config.toml
norm = "rmsnorm"
attn_scale = 0.197
tie_embeddings = false
init_std_up = 0.0498
init_std_down = 0.0
Each number is 128 + 32 x the weight over its row's rms, rounded and kept within 0 to 255. Layers, rows and columns count from 0. The size above them is the row's rms in percent of the matrix's.

# layer 2 MLP up, 960x160, rms 0.16, rows 831-912, columns 80-119
size [107  93  94  93 108  80 116  83 107 113  91  95  92 109  93  98  98 101 100 101  95  92 102 104  88  91 104  95 116  98  92 103 100 107 105 101 108  85 107  78 101 103  93 103 104 126  85  85 111  94  96 110 107  95 102  93  86 133  84 104 111  90  98 108  94  89  88  87 112 104 111 106  92  88  94  98 105  96 101 101  96 106]
[[ 57  76 169  93 196 124 190 180  61 199  69 134 154  72  94  98 171 175 181 119 114 119 125  90 138 111 183 125 186 120 166 136 121 117  91 132 101 130 155 134]
 [126 133 109  88 113  81 128 108 147 147 126  92 101 102 128  75 106 127  80 173 104 145 178 116 143  62  52 128 114 118 153 166 108  93 120 142 102  84  69  97]
 [128 163 193 128 123  85  77 143  72  62 114 176 124 112 110 124 133 151  79 130 132 132 174 123 128 140 121 112 107 145 102 150 100 148 158 170 100 165  93 143]
 [ 77 133 103 142 134 103  73  54 131 165 169 114 110 151  74 155 119 134 143 137 135 128 123 136 100 127 108 138 145 179 144 129 107 139  75  96 199 167 166 165]
 [156 121  60 216 120 121 122  55 122 158  79 147 119  98 155 121 119 101 142 116 124  61  97 171 125 173 155  78 140 111 130 145 129 125 149  97 123  69 127 143]
 [127 112 140 116  88 143 100 117 181  91 100 147 157 170 109 113 165  77  60  77 119 125 171 173 101 107 188  97 111  86 125 166 132 163  93 137 126 113 140 152]
 [134 114 190 115 116 113 124 178 172 127 117  47 127 150 116  92 121 148 119 152 133  50 128 109 135 151 139 134 149  98 194  98 117 142 137 115  86 210 107 113]
 [188 144 134 112 100 134 136 147 113  88 175 136 154 125 141 168 155 167 162 184 160 118 118 116 135 141 139 120 148 182  90 154 136 223  99 125  75 148  33  98]
 [153 118 106 146 129  77 105 102 129  56  69 134 157 116 167 131  72 186 127  84 120 121 150 114 143 133  69  94 162 173 128 118 134 107 114 117  91 126 108  96]
 [ 94 139 176 105 103  96 121 107 154 119  88  99  76  73 109 121 143 145 159 139 133 131  90  88 119 161 152 136 127 154 158 122  98 151 153 142  85 139 146  88]
 [ 98  46 132 215 155 134 169  92  99 134 162  52  94 130 191 117 164  70 140 142  96  94  95 116 121 123  88 135 114 110  88 153 119 108 114 142 125 138  82 155]
 [114 116 110 132 123 157 161 209 101  93 136 129 194 125  58 157 168  95  99 128  74 116  72  77 109 109 109 118 118 110 125 113 147 123 114 127 106 115 167 105]
 [ 93 128 111 123 108 108 113 174 101 118 140 155 152 190 120 140  89 101 160 106 134 109  68  60 144 111 186  91 159 126 105  84 155 103 152 174 107 103 174 153]
 [ 97 126 118 125 164 128  81 126 150  89 111 177  86 148 131 144 147 140  99 160 105 140 152 126  70 106 185 155 130 166  80  98  90 126 148 109 104 146 122 156]
 [125 165 126 125 119 159 137 172  83 129 112 121 128  94  90 173  70 138  64 151 129 149 109 135 125 101 117 100 141 139 141 116 168 171 148 154 118 135 145 108]
 [115 166 178 132 154 127  76 123 105 119 105 112  70 122 152 164 121 134 165 164  95  91 169 191 230 107 152  86 121  79 149 133 104 196 181 160 164 111 147 153]
 [128 172 101 149 148 103 147 100 189  86 106 148  86 129 149  83 102 117 154 113 120 142 130 133  88  84 100 115 103 143  74 125 139 112 138  75 125 115 146 113]
 [ 71  86 107 174 112 137 117  96 160 144  80 146 130 154 125 194 101 120 137 167  94 158  68 166  90 140  81 187 150 121 164 117 120  88  74 126 103 145 147 152]
 [126 122 169 173  71 124 135 109 115 148 177 145 130 132 143 104 135 114 153 118  90 114  50 161 110 172 147 150 113  76 105 124 198 157 116 117 162 103 206  97]
 [150 157 114 115 173 150 118 152 114 118 233 136 104 150  96 140 138  71  98 140 131 114 150 141 164 195 115  68 137 143 146 125 122 105 141 119 151 126 135  80]
 [178 140 107  96 129 158 206 136 117 145 126 149 148 104  94  96  85 136 118 114 150 156 125 120 144 151 179 149 113 213  97  81 132  83 136 147 140 142 130 109]
 [102 139 118 105 183 154 130 178 141 166 156 147 122 175 153 123  78 113  81 150 111  90 125 191 164 142 126 146 125 126  75 150 152  46 129 112  91 131 155 172]
 [ 96 119 164  71 102 200 191  91 133 103 124 149 101 136 133 156 207 125 139 176 134 131 118 156 104 118 136 102 163 136 128  87 132 156 164 133 108 114 196 122]
 [167 118  80 198 153 140 134 187 103 129 115 136 143 156 154 135 208 172 117 113 102 124 122  96  62  91 129 129 143 119  92  91 113 136  88 110  94 165 105  99]
 [188 114 127 107 147 131 119 119 151  73 134 165  85 167 105 110 115 168  94 122 137 159 124 177 128 192 167 137  93 169 101 149  82 136 134 131 117 156 201 139]
 [162  84  70  62 146  79 178 143 117 158 103 144 179 158 197  77 112 153 105 135  96 159 166 141  53 170 124 125 125 111 123 100 185 139 163 184 190 107 103 105]
 [114 110 122 127 118 166 148 119 140 204 121 152 145 143 139 134 107 137 105 107 162 130 171  88  73 130 145 173  68 123 162 144 171 105 121 156 122 127 129 133]
 [122 171 134 137 139 135 152 174 100  76 149 134 144 140 174 140 121 145 142 138 119 132 135  71 145  92 129 155 106  66 147 104 103 148 121 140  47 155 160 109]
 [ 68 133  66  76 105 125 123 162 151 132 131  82 140 169 146  67 119 216 139 103 169 103  95  74 117 103 138 134 117 102 122 119 167 107 128  87 157 183 139 121]
 [131 132 121 167 102  82 141 122 133  90 107 164 105 152 123 171  77 185 212 155 135 130 143 107  81 157 155 169 164 239  95  83 183 151 214 112 157  98  97 131]
 [158 131  69  80 164 135 112 128 154 143 152 113 134 124 115 118 133  90  93 138 134 167 121 129 171 131  59 179 135 179  96 165 122  67 137 152 114 120 133 180]
 [150 146 151 176 148 119 134 153 107 143 131 140 193  92 105  95 166 114 119 156 106  83  93 124 122 109 139 133 103 157 139 128 125 174  81 147  61  81 102  56]
 [143 134  94 158 120 123 127 116 109  74 161 116 142 164 163 201 110  96 127 145 137 137 120 151 164 137 115 155  99 128  74 158 127 181 117 107 152 127 139 192]
 [150 145 132 148  82 154  99 158 126 139 127 135  89 132 132 135  91 130  77  75 116  97  92 140 119  61 163 136 130 147 139 121 107 129 142 110 114 210  88 118]
 [137 121 143 141 179 180 104 144 169 161  91  89 138  96 149 191 178  89 115 123 148 135 163 204 109  77 125 167 150 159  86 100 127  99 128 116 162  64 112  86]
 [145  86 137 176 147 137 131 162 100 161  74 109 169 134 167 130 104 125  97  92 135 120  62 133 120  80 160 124 102 104 197  70 127 120 125  74 143 110 108 173]
 [ 96 128 135 137 119  91 177 138 133 149  95 132 132 133 199 135 194 165  83 140 111 201  79 116 139 159 101  77 149 132 123 127 129 165 105 124 115 117 126 124]
 [102 154 170 104 105 140 165 145  75 107 159 161 129 111 101 107 103 103 112 118  93 100 121  94  98 177 182 175 168 140  86 110 140 149 114 136 135 117 130 139]
 [160  97 154 110 121 140 123  80 113 151 141 105 115  97 118 171 138 138 153 135  86 117 113 132  98 109  97 165  87 232 117 139 171 105 135 184 119  85 105 126]
 [152 170 190  91 158 127 163 148 192 123 146 162 141 150 103 159  96 149 105 141  99 105 131 151 209 143 101 116  87 119 164 133 122 137 148 149 120 113 127 145]
 [123  98  95 136  92 162 155 132 106 153 184 173 153 144 161 120 182  93 167 124 121  90  98 129 121 115 176 137 119 146 136  96 128 127 155 145 153 155 171 152]
 [120 137 102 144 146 114  82 119 176 139 111 124 185 101 109  78 153 127 154 117 134  93 103 113 111 110 121 145 110 158 123 178 185 134 103 121  98 163 127 121]
 [109 180 112 109 177 137  98  84 153  40 183 158  43 143 118 139 142 101 119 161 105 134 143 117 125  85 118 104 213 106 126 117 142 170  90 140  71 107 133  67]
 [166 134 131 116 154 107 131 146 183 107 178 137 163 113 126 134  85 110 185 124 188 128 117 101 121 190 134 166 173 156 156 113 120 146 106 166 132 139 121 133]
 [155 129  90 153 162  81 133 151 153 116 133 101 142 149 159 181 131 110 142 121 119 119 105  36 159 156  66 150  76 149  97 176 113  96 145 111 162  79 105 166]
 [170 129 150 181 101  43 102 140 160 140 171  73  66 158  74 162 164  81  98  72 181 135 115 129  93  80 183 162  97 124 110 115 106 101 137  88 148 153 131 183]
 [ 59 133 127 124  87  95 101 139 115 182 170 148 143 142  76 122 128 116 137 104 172 181 145 138  95 162 108 177 158  96 134 138 158  95 155  81 118 117 125 157]
 [ 70  99 114  93 113 121 139 172 129 137 120  74 139 127 108  89  93 113 156 107 169 161 105 116 137 129 203 168 173 139  87  90 114  75 109 136 122 126 129  88]
 [122 195 134 183  97 130 149  91 118  91 113 176 131 138 100  76 117 112  88 166 106 118 110 122 100 126  90 132 122 165 122 149 133 159 131 157 142 154  94 144]
 [127 114  74 152  95  83 136 169 102 136 140 165 117 128 132 126 195  80 198 123 135 156 149 111  81 154 111 162 172 113 156  86 117 124 123 109 189 136  94 144]
 [122 178 172  64 150  94 150 160 113  99 119 120 151 160 151 196 139 144  82 174 156 146  77 119 116 130  85 121 153 104 155 180  82 139 142 156 141  97 100 145]
 [143  60 133 118 207 114 169 139 176 150 133 101 171 126 107 127 163 131 161  89  94 131 113 149  63 115 119 134 104 108 125 111  94 119 112 154 164 158 125  76]
 [157 105  91 139 146 166 105 148 144 146 120 133 194 102 158 200 153 152  88 105 111 123 193  98 106 163 105 120 107 143 139 110 159 120 134 120 187 138 141 135]
 [113 102 165 132 100  74 131 134 148  87 163  89 132 110 125 138  71 133  87 117 159 116 166  97 144 100  93 153 134 149 101 138  87 143 132 139 120 110  48 118]
 [165 127 129 118 153 170 100 138 116  74 126 132 168 170 107 163  86  72 157 108 175 130 125 147 104 177  53 105 117 110 123 168  97 106 133 151 139  31 141 149]
 [159 141 131 110 112  99  85 151 119 117 123 154 110 123  99 130 114 209 109  90  96 129  91 141 140 192 161  97  95 195 115 111 151 168 104  29 127 145 108  83]
 [165 132 139 102  87 113 147  93 168 109 168 111 180 160 120 165 104 150  97  99 145 205 130 145  92 165 145 154  99 132 172 185 178 119 224 177 122 158 131 111]
 [104 142 125 153 109  98 108 172 161 131 131 162 146 147 156 141  85 120  65 155 107 176 116 124 154 127 120 126 128 149 133 134 154 105 147 141 137 133 142 113]
 [230  98 143 113 121 148 142 122  94  76 141 154 139 131  92 153 143 114 155 124  59 137 115 126 137 131  69 151 111 110 155 144 138  75 135 126 157 156 175 181]
 [120 126 184 118 104 148  84 139 143 126 123 118 123 139  99 233 171 181 120  83 141 120 134 143 140 114 130 101 135 109 132 111 128 145 120 121  73 135 141 103]
 [136 154 162  68 144 120 126 146 160 126  60  93 102 161 133 139 125 152  94 161 128 132 117 134 115 134  76 129 120 119 128 144 139 170  98 150 161 192 143  63]
 [111 119  94 133 155 159  94 171 150 136 124  89 133  90 122 140  98 120 142 120 121 141 105  81 100 143 110 177 110  88 116 100 130 107 150  72  92  78 118  94]
 [ 86 129 156 144 170 173 103 186 172 140  94 108 148 126  64 111 171 187 136  91 156  90 113 126 178 164 160 136  95 138 117  74 122 108 115 117  98  72 126 137]
 [144  95 186 143 118 209 159 191 152 142 151  89 118  83  78 165 108  82 178  93 126 182 107  72 112 198 142 132 170 114 157 125 128 118  99 174 167 131 139 113]
 [122  99 156 161  41 138  78 135 160 140 161 175 173 146 122 125 125 179 140 139 105 135 117 139  95 200 169 131 135 135 108  40 172 124 208  66 116 121 176 139]
 [179  95 120 177 108 107 138 155 123 141  73 113  92 108 128  79 149 115 108 127 150 111 152 118 115 159 103 151 116 153 136  89 137 138 163 162  87 128  88 138]
 [109 152  87 102 192 146 102 168  82 170  96  84 205 150 103 101 112 126 123 115 165 135 133 125 152 127 122 116 127  49 100 180 121 197 109 119 113 102 164 110]
 [133 132  83 137 135  75 132 142 115 135 170 119 121  95 168 117 164 114 113 164  80 100 151 132 161 125 100 113  91  86 119  73 140 107 118 114 158 171  83 151]
 [118 129 194 185  96 109 178 160  98 144  92 165 123  97 137 137 119  88  58 136  78 219 150 124 166 116  78  87 147 120 134  57 154 149 120 157 111 100 144 109]
 [155  85 102 170 128 146 116  67 125 129  98 196 144  79 103  69 109 112 151 157  98  64 162 141 165 132 167 111 127 142  77 155 136 118 135 133 134 119 118 192]
 [141 129 119 161  73 101  85 138  72  89 142 117 132 105 163 122 134 115  78 139  97 100 132 114 185 161 158  93 132 126 167 135 128 138 112 152  97  96 158 146]
 [122 128 150 186  80 134  72  74 144  60 146 164 136  96 101 101 128  73 154 128 126 132 173 145 100 154 183 132 161 156 106 157 169 206 132 117 118 151 152 145]
 [146 120 157  95 143 114 126 137 109 178 160 171 159 157  84 173 140 145  97 126  90 112  89 161  98 155 161 115 121 140  85 122 105 133 126 184 160 105 110 150]
 [132 137 204 136 122 109 143 148 120 175 163  86 137 125 117 157 112 139 141 121 120 155 184 108 157 112 123 182  86  87 155 158 173 135 126 159  97 100 134 107]
 [ 90 122 171 105 147 103 135 108  82 115  88 104 177 130 110  83 142  95 143 182  86  78 140 165 101 189 134  72 102 113 148  60 109 140 145  91 124 134  88 149]
 [170 149 111  76 126 104 121 122 119 158 136  82  81 121 142 144 105 116  52 107  75 138 111 104 131 167 104 125 162 121 109 116 175 128  55  99 113 102 182 111]
 [131  89 214  63  86 117  93 100  85  71 145  72 156 124 133 169 142  93  77 148 147 129 126  88  81 109 132 105 119 119 131 165 116 127 131 131 146 147 139 139]
 [ 73 175  98 113 144 135  94 161 150 134  19 117 167 117 120 100 122 113 158  56 164 153 142 126 217  73 131 110 178 130  67 117 160 136 172 140 123 126  87 103]
 [ 96 171  80  97  77 178 107 114 165  72 113 127  74  97 121 181  89 132 126 118 167 147 141 130 137 155 100 138 118  30 105 136 163 123 106 123 108 111  92  79]
 [194 117  77 170 137 151 165  84 115 141 163 120  62 139  83 112 113  39  95 118 102 140  61 164 126 129  71 138 127  86  76  88 142 131  88 103 101 115 131 107]
 [210 118 105 115 130 110 174 130 109  91 132 133  69 145 131 122  99 153 134 114 100 130 125 171 113 122 115 110 114 142 118 124  72 106 174 102 150 135 170 117]
 [147 173 176  93 132 128 125 143  88  79 137 146  72 137 110 141 178 151  73 128 109  91 129  98 134 183  49  96 101 173 134 144 110 161 123 114 206 107 142 123]]
# layer 2 MLP down (transposed), 960x160, rms 0.0891, rows 831-911, columns 80-119
size [100  91 104 100 105  93 112  96 104 107  96  98  95  99 104 101 103 108  97  98 100 105 111 103  98  92 105 104 105  99  94 103  98 108 102  97 109  84 100  84 100  93  91  98 101 111  84  84 104 104 113 107  94  98  95 100  89 103  94 100 106  87  95 109  96  89  97  81 108 108 106 103  96  94  86 103 102  99 104  97  99]
[[137 131 166 131 134 144 206 166 115 178 162  63 131 116 179 117 179 191 135 148 135 161 184 160 187  90 111  99  99 145  95  92 161 100 133 130 103 109 106 126]
 [ 86 108 140  83  48  68 109  77 105 190 150  75 104 142 158 152 119 183 174 108  96 166 138 185 154  97 120 148 199 122 148 117 142  85 162  84 146  82 110 197]
 [146 150 149 103  93 138  96  85  45  88 153 115 128  73 142 146 123 177 150  92 132 188 149 157  78 128 107 155 133 108 146 104 135 126 103 146 121 130  63 167]
 [172  89  82 147 100  82  91 124 137  92 121 123 199 122 127 153 129  98 119 165 102 155 117 104 120  96  49  75  74 100 164 143 117  85 108 148 110  97 162 178]
 [112 151 131 179 113 100 159  76 179 119 102 127 133  97 143 109 106 152  88 144 101 127  89 164 173  77 166 133 106 171 159 161 161 117 116  84 124 149 108 143]
 [ 42 118 160 128  88 161  95 108 130 155 137 126 146 108  80 102 124 165 135 112 198 117 102 109 107 160 129 112 127 103 109 140 115 109 151 122  92 146  78 154]
 [142 108 192 163 205 116 185 229 175  81 167 160 117  88 116 174 137 143 137  95 141 152 212 109 136  95 174 136 132 141 127  72  67 146 156 129 137 188  60 130]
 [ 78 162  98 136 170 112 142 110 145 183 156 159  79 121 144 190 140 206  89 139 100 113  85  97 115 117 120 158 162 147 128 121 184 134 114 190 183 131 106 146]
 [116 116 109 158 133 122 140  61 103 157  65 119 174 154 131 159 119 125 135 121 103 109 146 127 133 104  85 175 154  50 189 187 148 182 101  72  94 167 182 172]
 [103 138 192  99 137 124 139  89 127 119 107 135 108 113 136 110  94 124 140 180 151 118  99 131 141 141  87 124 122 185 119 142 116 149 198  91  94 132 167 147]
 [138 137 138 190  75 183  79  73 120 108 147 119  67 118 129 167 123 111 112 134 108 128 167 112 125 167 159 106 171 143 111 143 144 156 158 125 172 158 150 148]
 [177  76 149 112  93 134  83 166 107 101 126 134 107  77 145 136  93 136 159  86 120 131 163 126 153 144  59 120  51  79 157 120 180 125 135 136 197 139 178 142]
 [133 173 142 132 134  95 197  95 176 132 138 137 123  70  77 182 150 164  95 132  47 105 103 123 101 115 126 121 151 118  94 156 138 136 142 106 114 137 119 117]
 [129  85  95 167 177 114  53 139 174  95 118 115 115 161 142 141  85 106  89 136 124 152 127 131  94 118  73  66 107 113 149  91 195 111 162  65 106 125 133 141]
 [153 124 124 120 121 126  91 143 187  95 133 151 140 124 105 161 155  88 101 123  87  99 164 143  79 120 120 107  73  69 125  90 165 164 122 150 120 104 135 148]
 [133  81 119 130 192  64 141 140 181 131 152 129  88  53 116 119 169  99 132 140 133  87  80 195 166 159 112 133 118 124 162 110 153 137 178  88  98 115 174  92]
 [ 91 148 185 183 193 131 135 168  83 149 125 185 166 100 144 165  94 146  46 137 128 109 141  93 148 169  90 107 157 125 134 128 120  86 146 179 136 101  90 200]
 [117  86 133 102 165 134 112  96 155 120  85 166 178 126 136 205  60 153 111 181 128 131 133 151 122 138  55 177  95 179 105 119  86  84 131 164  94 105 181 189]
 [103 158 171 156 143 139 120 153 101 140 103 130 131 118 136 107 156 168 158 112 106 118  99 134  93 106  64 121  85  75 114 130 198 105 128 125  81  93  79 102]
 [110 126 154 105 145 151  82 122  87 120 180  80  88 100  93  93  99 160 124  72 142 100 123 162 126 134 157 119 100 139 181  90  90 107 159  88 149 179 101 129]
 [ 60 208 150 112 186 189  62 161 162 153 114 140 154  91 112  87 138 107 134 111 139 143 178 160 121 102 171 129 108 171  81 119 177 126 137 129 144 136 150 118]
 [134 157 120 118 146 130 114 194 153 181 157  84  95 127 142 117 121 120  70 174 155 104 122 163 112 148 123 129  86 129 103 144 142  75 171 101  67  82 157 179]
 [138 114  89 173 154  52 123 140 112 146 123 126 130  91 112 135  86 129  88  85  91 130 145 130 145  82  82 132  93 173 178 162 135  99 108 156 121 146 181 131]
 [ 95 172 131  78 125 163  94 140  80 155 134 163 171  95 131 129 115 193 159  93 100 161 119 117 115  93  99 121 162 155 137 153 152 117 178 127 135 124 125  74]
 [136  89 146  85 129 158  90 140  95  76 182 152 127 162 109  98 120 117 108 122 188 114 118 171 165 124 195 140 111 116 161 116 106  79 135 131 133 111 201 148]
 [131  75 144 107 142  98 118  92 149 165 106 102 138 119 116 136 167 165 147 148 169 145  71 117 189 108 103 126  94 127 127 135 155 139 109  71 154 169 124  77]
 [187 141  95 141 116 151 133 136 114 140 141 168 174 203 145 160  83 182 142 110 137  94 175 116  81 119 173 124  88 193 201 159 147 172 135 118  80 172 139 120]
 [154 164 125 131 135 146 133 155 169 124  58 175 131 122  68  74 118 113 175 192  92 103 153 136 101 122  94 164 149 110 109  70 153 135 146 132 152  64 118  81]
 [139 142  78 164 131 139 114 174 129  96 138  72 142 106 137 130 112 104  96 197 116 105 145  95 163 129 160 126  56 130  73 159  86 151 125  97 139 186 114  90]
 [190  48  93 146 142 132 141 158 109 147 125 119 104 113 129 148 132 161 109 124 147 149 148  82 107 103 114 149 151 157 171  71 134 160 147 151 120 111 142 188]
 [129  94 112 121 156 163 139 127 144 170 192  98 107  81 111  97 181 135 118 120  64 138  93 151 177  76  83  82  33 128 150 104 101 166 168  96 151 161 145 149]
 [148 103 139 169  95 121 143  79 141 139 216  92  84 167 152  87 138 112 155 130 111 164 154 101 124  55 121 139 118 101 179 107  91 143 119 113 133  97  80 158]
 [ 88 172  90  90 102  88 177 136 163 171 136  92  90 116  92 171 150  95 172 153 176 197 135  91 117  86 129 112 126 100 147 115 147 180 184  92  70 122 110 132]
 [120 119  61 145 149 187 118 165 167 181 187  81 111 151 142  85 141 151  76 152 151 142  82 139 103  97 125  80 139 126 118 124 126 151 171 126  85 119 149 164]
 [140 125 140 108 109 157 122 141 119 145 187 128 150 104 119 171 133 137 123 172  92 157 180 157 124  92 166 224 115 122 142 101 118 179 144 145 133 105  98 120]
 [ 61 176 107 126 165 144 200 115 150 102 117 224 143 101 149  92  72 122 132 144  90 150 114 142 170 110 118 103 160 136 147 133  76 142 101  98 108 109 168 175]
 [176  99 118 151 114 127 100 130 153  98 110 113 142 102  88 135  86 145 111 130 170 116 123 112 138 127  30 123 135  92 154 169 123 204 125 126 131 143 122 136]
 [ 93 168 106 114  80 127  85 160 140 105  99 104 148 122 102 179 138 131 138  77 130 151 149 146 180 116 162 142 134 140 120 155 136 133 126 195 149 127  84 134]
 [122  93  96 115 160 126 138  99 105 104  72  96 128 112 166 129 103 151 158  97 146 116  80 102 175 138 122 172  80 155 153 125 134  90 132 133  90 153 173 118]
 [126  97 116 185 147 118 122 123 117  91 133 124 105 110 110 107 148 134  77  97 167 146 153 163 124 124 176 106 146  84 133 123 130 146 117 100 160 162 142 117]
 [109 155 145 195 118 151 113 110 107 106  94 112 121 125 115 198 168 111 140 133 166 156  84 178 163 104 140 142 157 137 127  92  89 186 148 127 140 143 161 120]
 [136 165 156 126 127 176  85 114 102 125 161 171 137 154 115 126 145  99 121 132 155  67  74 178 123  75 109 108 142  83 159 159 118 111 168 128  78 206 142 134]
 [133 104 114 138  50 138 114 156 178 115  96 100  65 122 118 146 140 134 127 167 137  74 112  93 126 159  91 100 174 133 162 157  74 159  75 100 161 118 174 138]
 [206 109 147  72  83 154 115 126 161 114 137 185  98  68 166 125  90 124 126 100 148  93 124 106 111 126  90 116 203 137 108 188 108 117 105 162 109 110 137 117]
 [133 117 156 135 121  74 104 148 101 106 117  83 166 101 123 106 146 162 142  96  96 129 192 112 179 136 111 179 144 109 152 173 170 184 123 104  74 189 134 139]
 [113 104  98 168 106  71  78 103 142 131 201  93 109 152 104 136 114  95 128  86 160 147 113 106 124  77 200 129 104 136 169 150 164  58 130 135  83 140  84 141]
 [ 91  85 122  53 110 152 183 135 137  73 106  74 164 184 137 141  76 143 113 167 133 116 146 135 141 205  41 129 127 124 166  72 104 169 152 123 122 166 144 173]
 [136  50  94 136 123 150  62  98 176 106 160 158 138 114 152 142 138 175 165 198 106 148 124 146 174 146 149 126 135 119 156 125 115 106 179  66 138 110 137 139]
 [121 161 126 164 139 126 151 133 133 182 110 136 110 119 174  55 175 179 146 161 142 125  80 130 137 133 119  94 137 113 150 117 117 134 146 132 101 143 134  95]
 [104 141  89 132 144 122 125 108 132 143 128  94 116 109 157  72 111 183 101 156  80 114  57 165 198 164  65 141  73 146  98  91 110  96 164 185 139  88 165 146]
 [123 132  63 165 181 101 183 108 151 124 113 221  83 162 146  90 150  78 172 132 105  99 190  97 138  89 127 168 102 113  92 116 144 157 108 139 102 133 142 116]
 [181 122 119 158  85 110 119 112 130 100 172 108 117 118 129 140 110 140 105 153 115 101 173  62 146 121  99 144 117 141 130 119 145  58 166 141 125  75  96 155]
 [173 102 146  99 125 191 116 138 125 204 153  81  91 111 133  99 212 168 134 146  94 132  53 153 107 115 124 170 133 185 179 112 176 182  91 154  93  81 182 106]
 [ 86 147 136 129  92 170 174  91 121 127 129 166 106 123 195 123 177 167 144 121 119 105 154 114 199 116 167  93 131  82 138 159 114  96 143 137 109 144 120 149]
 [126 100 129 137 101 111 157 110 134 102 122 117  89 109 124 116 179 150 136 121 108 135  86 137 179 113 132 164 116  95  85 129  90 147  93 119 123 164 123 129]
 [187 157 108 121 165 132  89 144 131 158 148 169 108 107 138 100 109 171 193 162 130  95 178 197 149 160 150  82 127 140 125 107 112 126 107  81 162 185 138 123]
 [114 172 119  92 177 145 136 130 153 133  82 127 144 139 101 134 127  87  87 108 104  40  95 143 164 178 159 156  44  83 125 109 132 115 142 123 141 114  97 133]
 [112 130 133 124 130 116 130 164 156 141 137  76 143 165  93  59 133 100 172 143 116  65 112 112 130 146  97 153 132 104 134  83 102 100 164 130 154 134  82  88]
 [136 126 131  76 126 163 149  94 172 119 159  59 132 111 119 157 128 143 122 161  82  65 106 202 118 112 119 173  47  93 130 109 138 138 112 171 135 131 109 125]
 [175 127 177 109 195 166 110 105 100 129 137 151 138 129  85 109 119 173 168 122 121 144 106 158  97 103 117 147 132 115 157  89 118 156 114  43 101  78 143  98]
 [167 149 190 146 170 124 112 155 156 145 120 101 133 115  81 127  99  84 177 181 114 121 112  82  91  89  95 103 138  83 101  84 151 123 107 167 217 118 133 119]
 [ 68 105 184 116 100 108 106 133 110  93 140 150 115 144 129 149 126 177 154  73  99 149 136 131 185 135 140 113 156 162 207 173 100 107 135 128 127  91 155 140]
 [176 128 175  90 150 114 156 154 144 161 166 118  71 146 102 143 108 110 115 133 128 160  72 148 100  97  95 110 194  91 143 121 152 179 105 101 161  87 150 129]
 [112 117 133  88  73 132 117 176 162 123 192 112  98 157 161 165 113  89 153  83 143 168 147 100 186 104 103 105 106  71 157 174 126  69 166 136 153  97 101 134]
 [102 129 181 116  54 153  80 118 148  93 159 172 123 112 180 152 118 127 134 210 158 148 127 178 138 120 114 144 179 123 124 106 103 144 198 104 200  91 124 140]
 [101 142 112 111 104 182 108 116 124 147 187 118 149 157 151 129 148 161 150 181 160 158 148 111 115 102 118  62 109 161 156 123  83 118 173  68 119 122 190 164]
 [118 104  98  78 154  87 113 134 116 119 100 188  61 114 105 102 126 170 120 111  92 100 120  99 111 107 157 113 109 112 136 125 110 129 103 110  99 131  54 125]
 [112 125 168  85 145 143 136  80  83 104 180 153 116 144 122  78  84 134 125 126 121  89 129  90 105  67 125 150 160 163 154 136 166 175  96  62 141 140 153 134]
 [134 134 173 117 124  64 136 103 178 177 123 130 151 115 166 126 109 166 100 198 153 165 130 151 163 127 118  86 158  73 133  59 124 150 152  72 141  73 106 143]
 [178  73 108 124 156 114 154  53 173 133 138 118  95  83  70  90 126 100 125 137 161 158 135 142  97 123 121 121 151 124 137 140 138 172 200 119 148 179 141 143]
 [115 156 168  97 111 169 116  93  65 132 165 112 128  96 178  93 138  64 115 143 124  86 108 116 113 115 138 122 130 111 141  81 147 111 108 140 102  79 128 115]
 [102 111 120 134  99 115 149 124 100  89 149 100 154  35 107 140 180 163  92 117 165 125 146 161 135 125 123  81 160 185 137 171 137 182 144 144 182 176 166 131]
 [125 105 178 142  91 130 172  79 151 125 209  87  89  99 114 106 123 135 138 119  72 181 162  94 150 125  86  89 144 127 167 114 164 130 141  79 141 114 102 168]
 [104 141 145 106 128 160 136 142 120 135 148 135 141 166 127 101 124  95 122  59  98  70  97 137 114 131  94 112 148 125 133 116 112 133 140 122 108 158 121 165]
 [128 123 164 143  80 243 107 156  90 118 106  75 127 125 171 110  91 159 137 159 132 155  91 128 109  77 171 116 116 165 137 140 128  89 167 157 102 145 162 133]
 [148 145 137 132 179 168 108 100 111 201  91 113 108 121  84 115 150 155  95 113  95 218 164 144 170 137 135 140 185  95 134 142 132 149  93 157 182 110 120 192]
 [ 87 168 184 109 134 143 112 136 156  82  89 116 152 143 140 142 200 125  87 112 195 132 140 131 120 113 133  91 139  89 208 175  84 120 153 128 159  93 115 122]
 [ 98 115 136 148 101 152 150 118 110 121 120 105  65 102  72  87 118 149 122 145 113 156 123 105 127 149 121 175 173 155 153 175  99 176 157 110  62  93 123  45]
 [187 153  89 158 114 130 143  99 133 133 148 104 112 113  96 101  81 168  78 115  96 139 109 144  72 108 118 116 163 115 141 108 195 116 162  81 112 172  79 101]
 [156  87 166 141 134 122 123 103 192 177 141  94 102 143 221  81 139 160 110 122  90 148 153 153 192 107 134 113  98 179 139 111 180  65 104 103 143 139  92 140]
 [177 121 110  74  91 120 110 139 140 172 133 139 176 126 140 110  82  74 122 192 130 122 152 108 126 105 165 112 130 114 126  77 137 163 147 103 138 130 143 121]]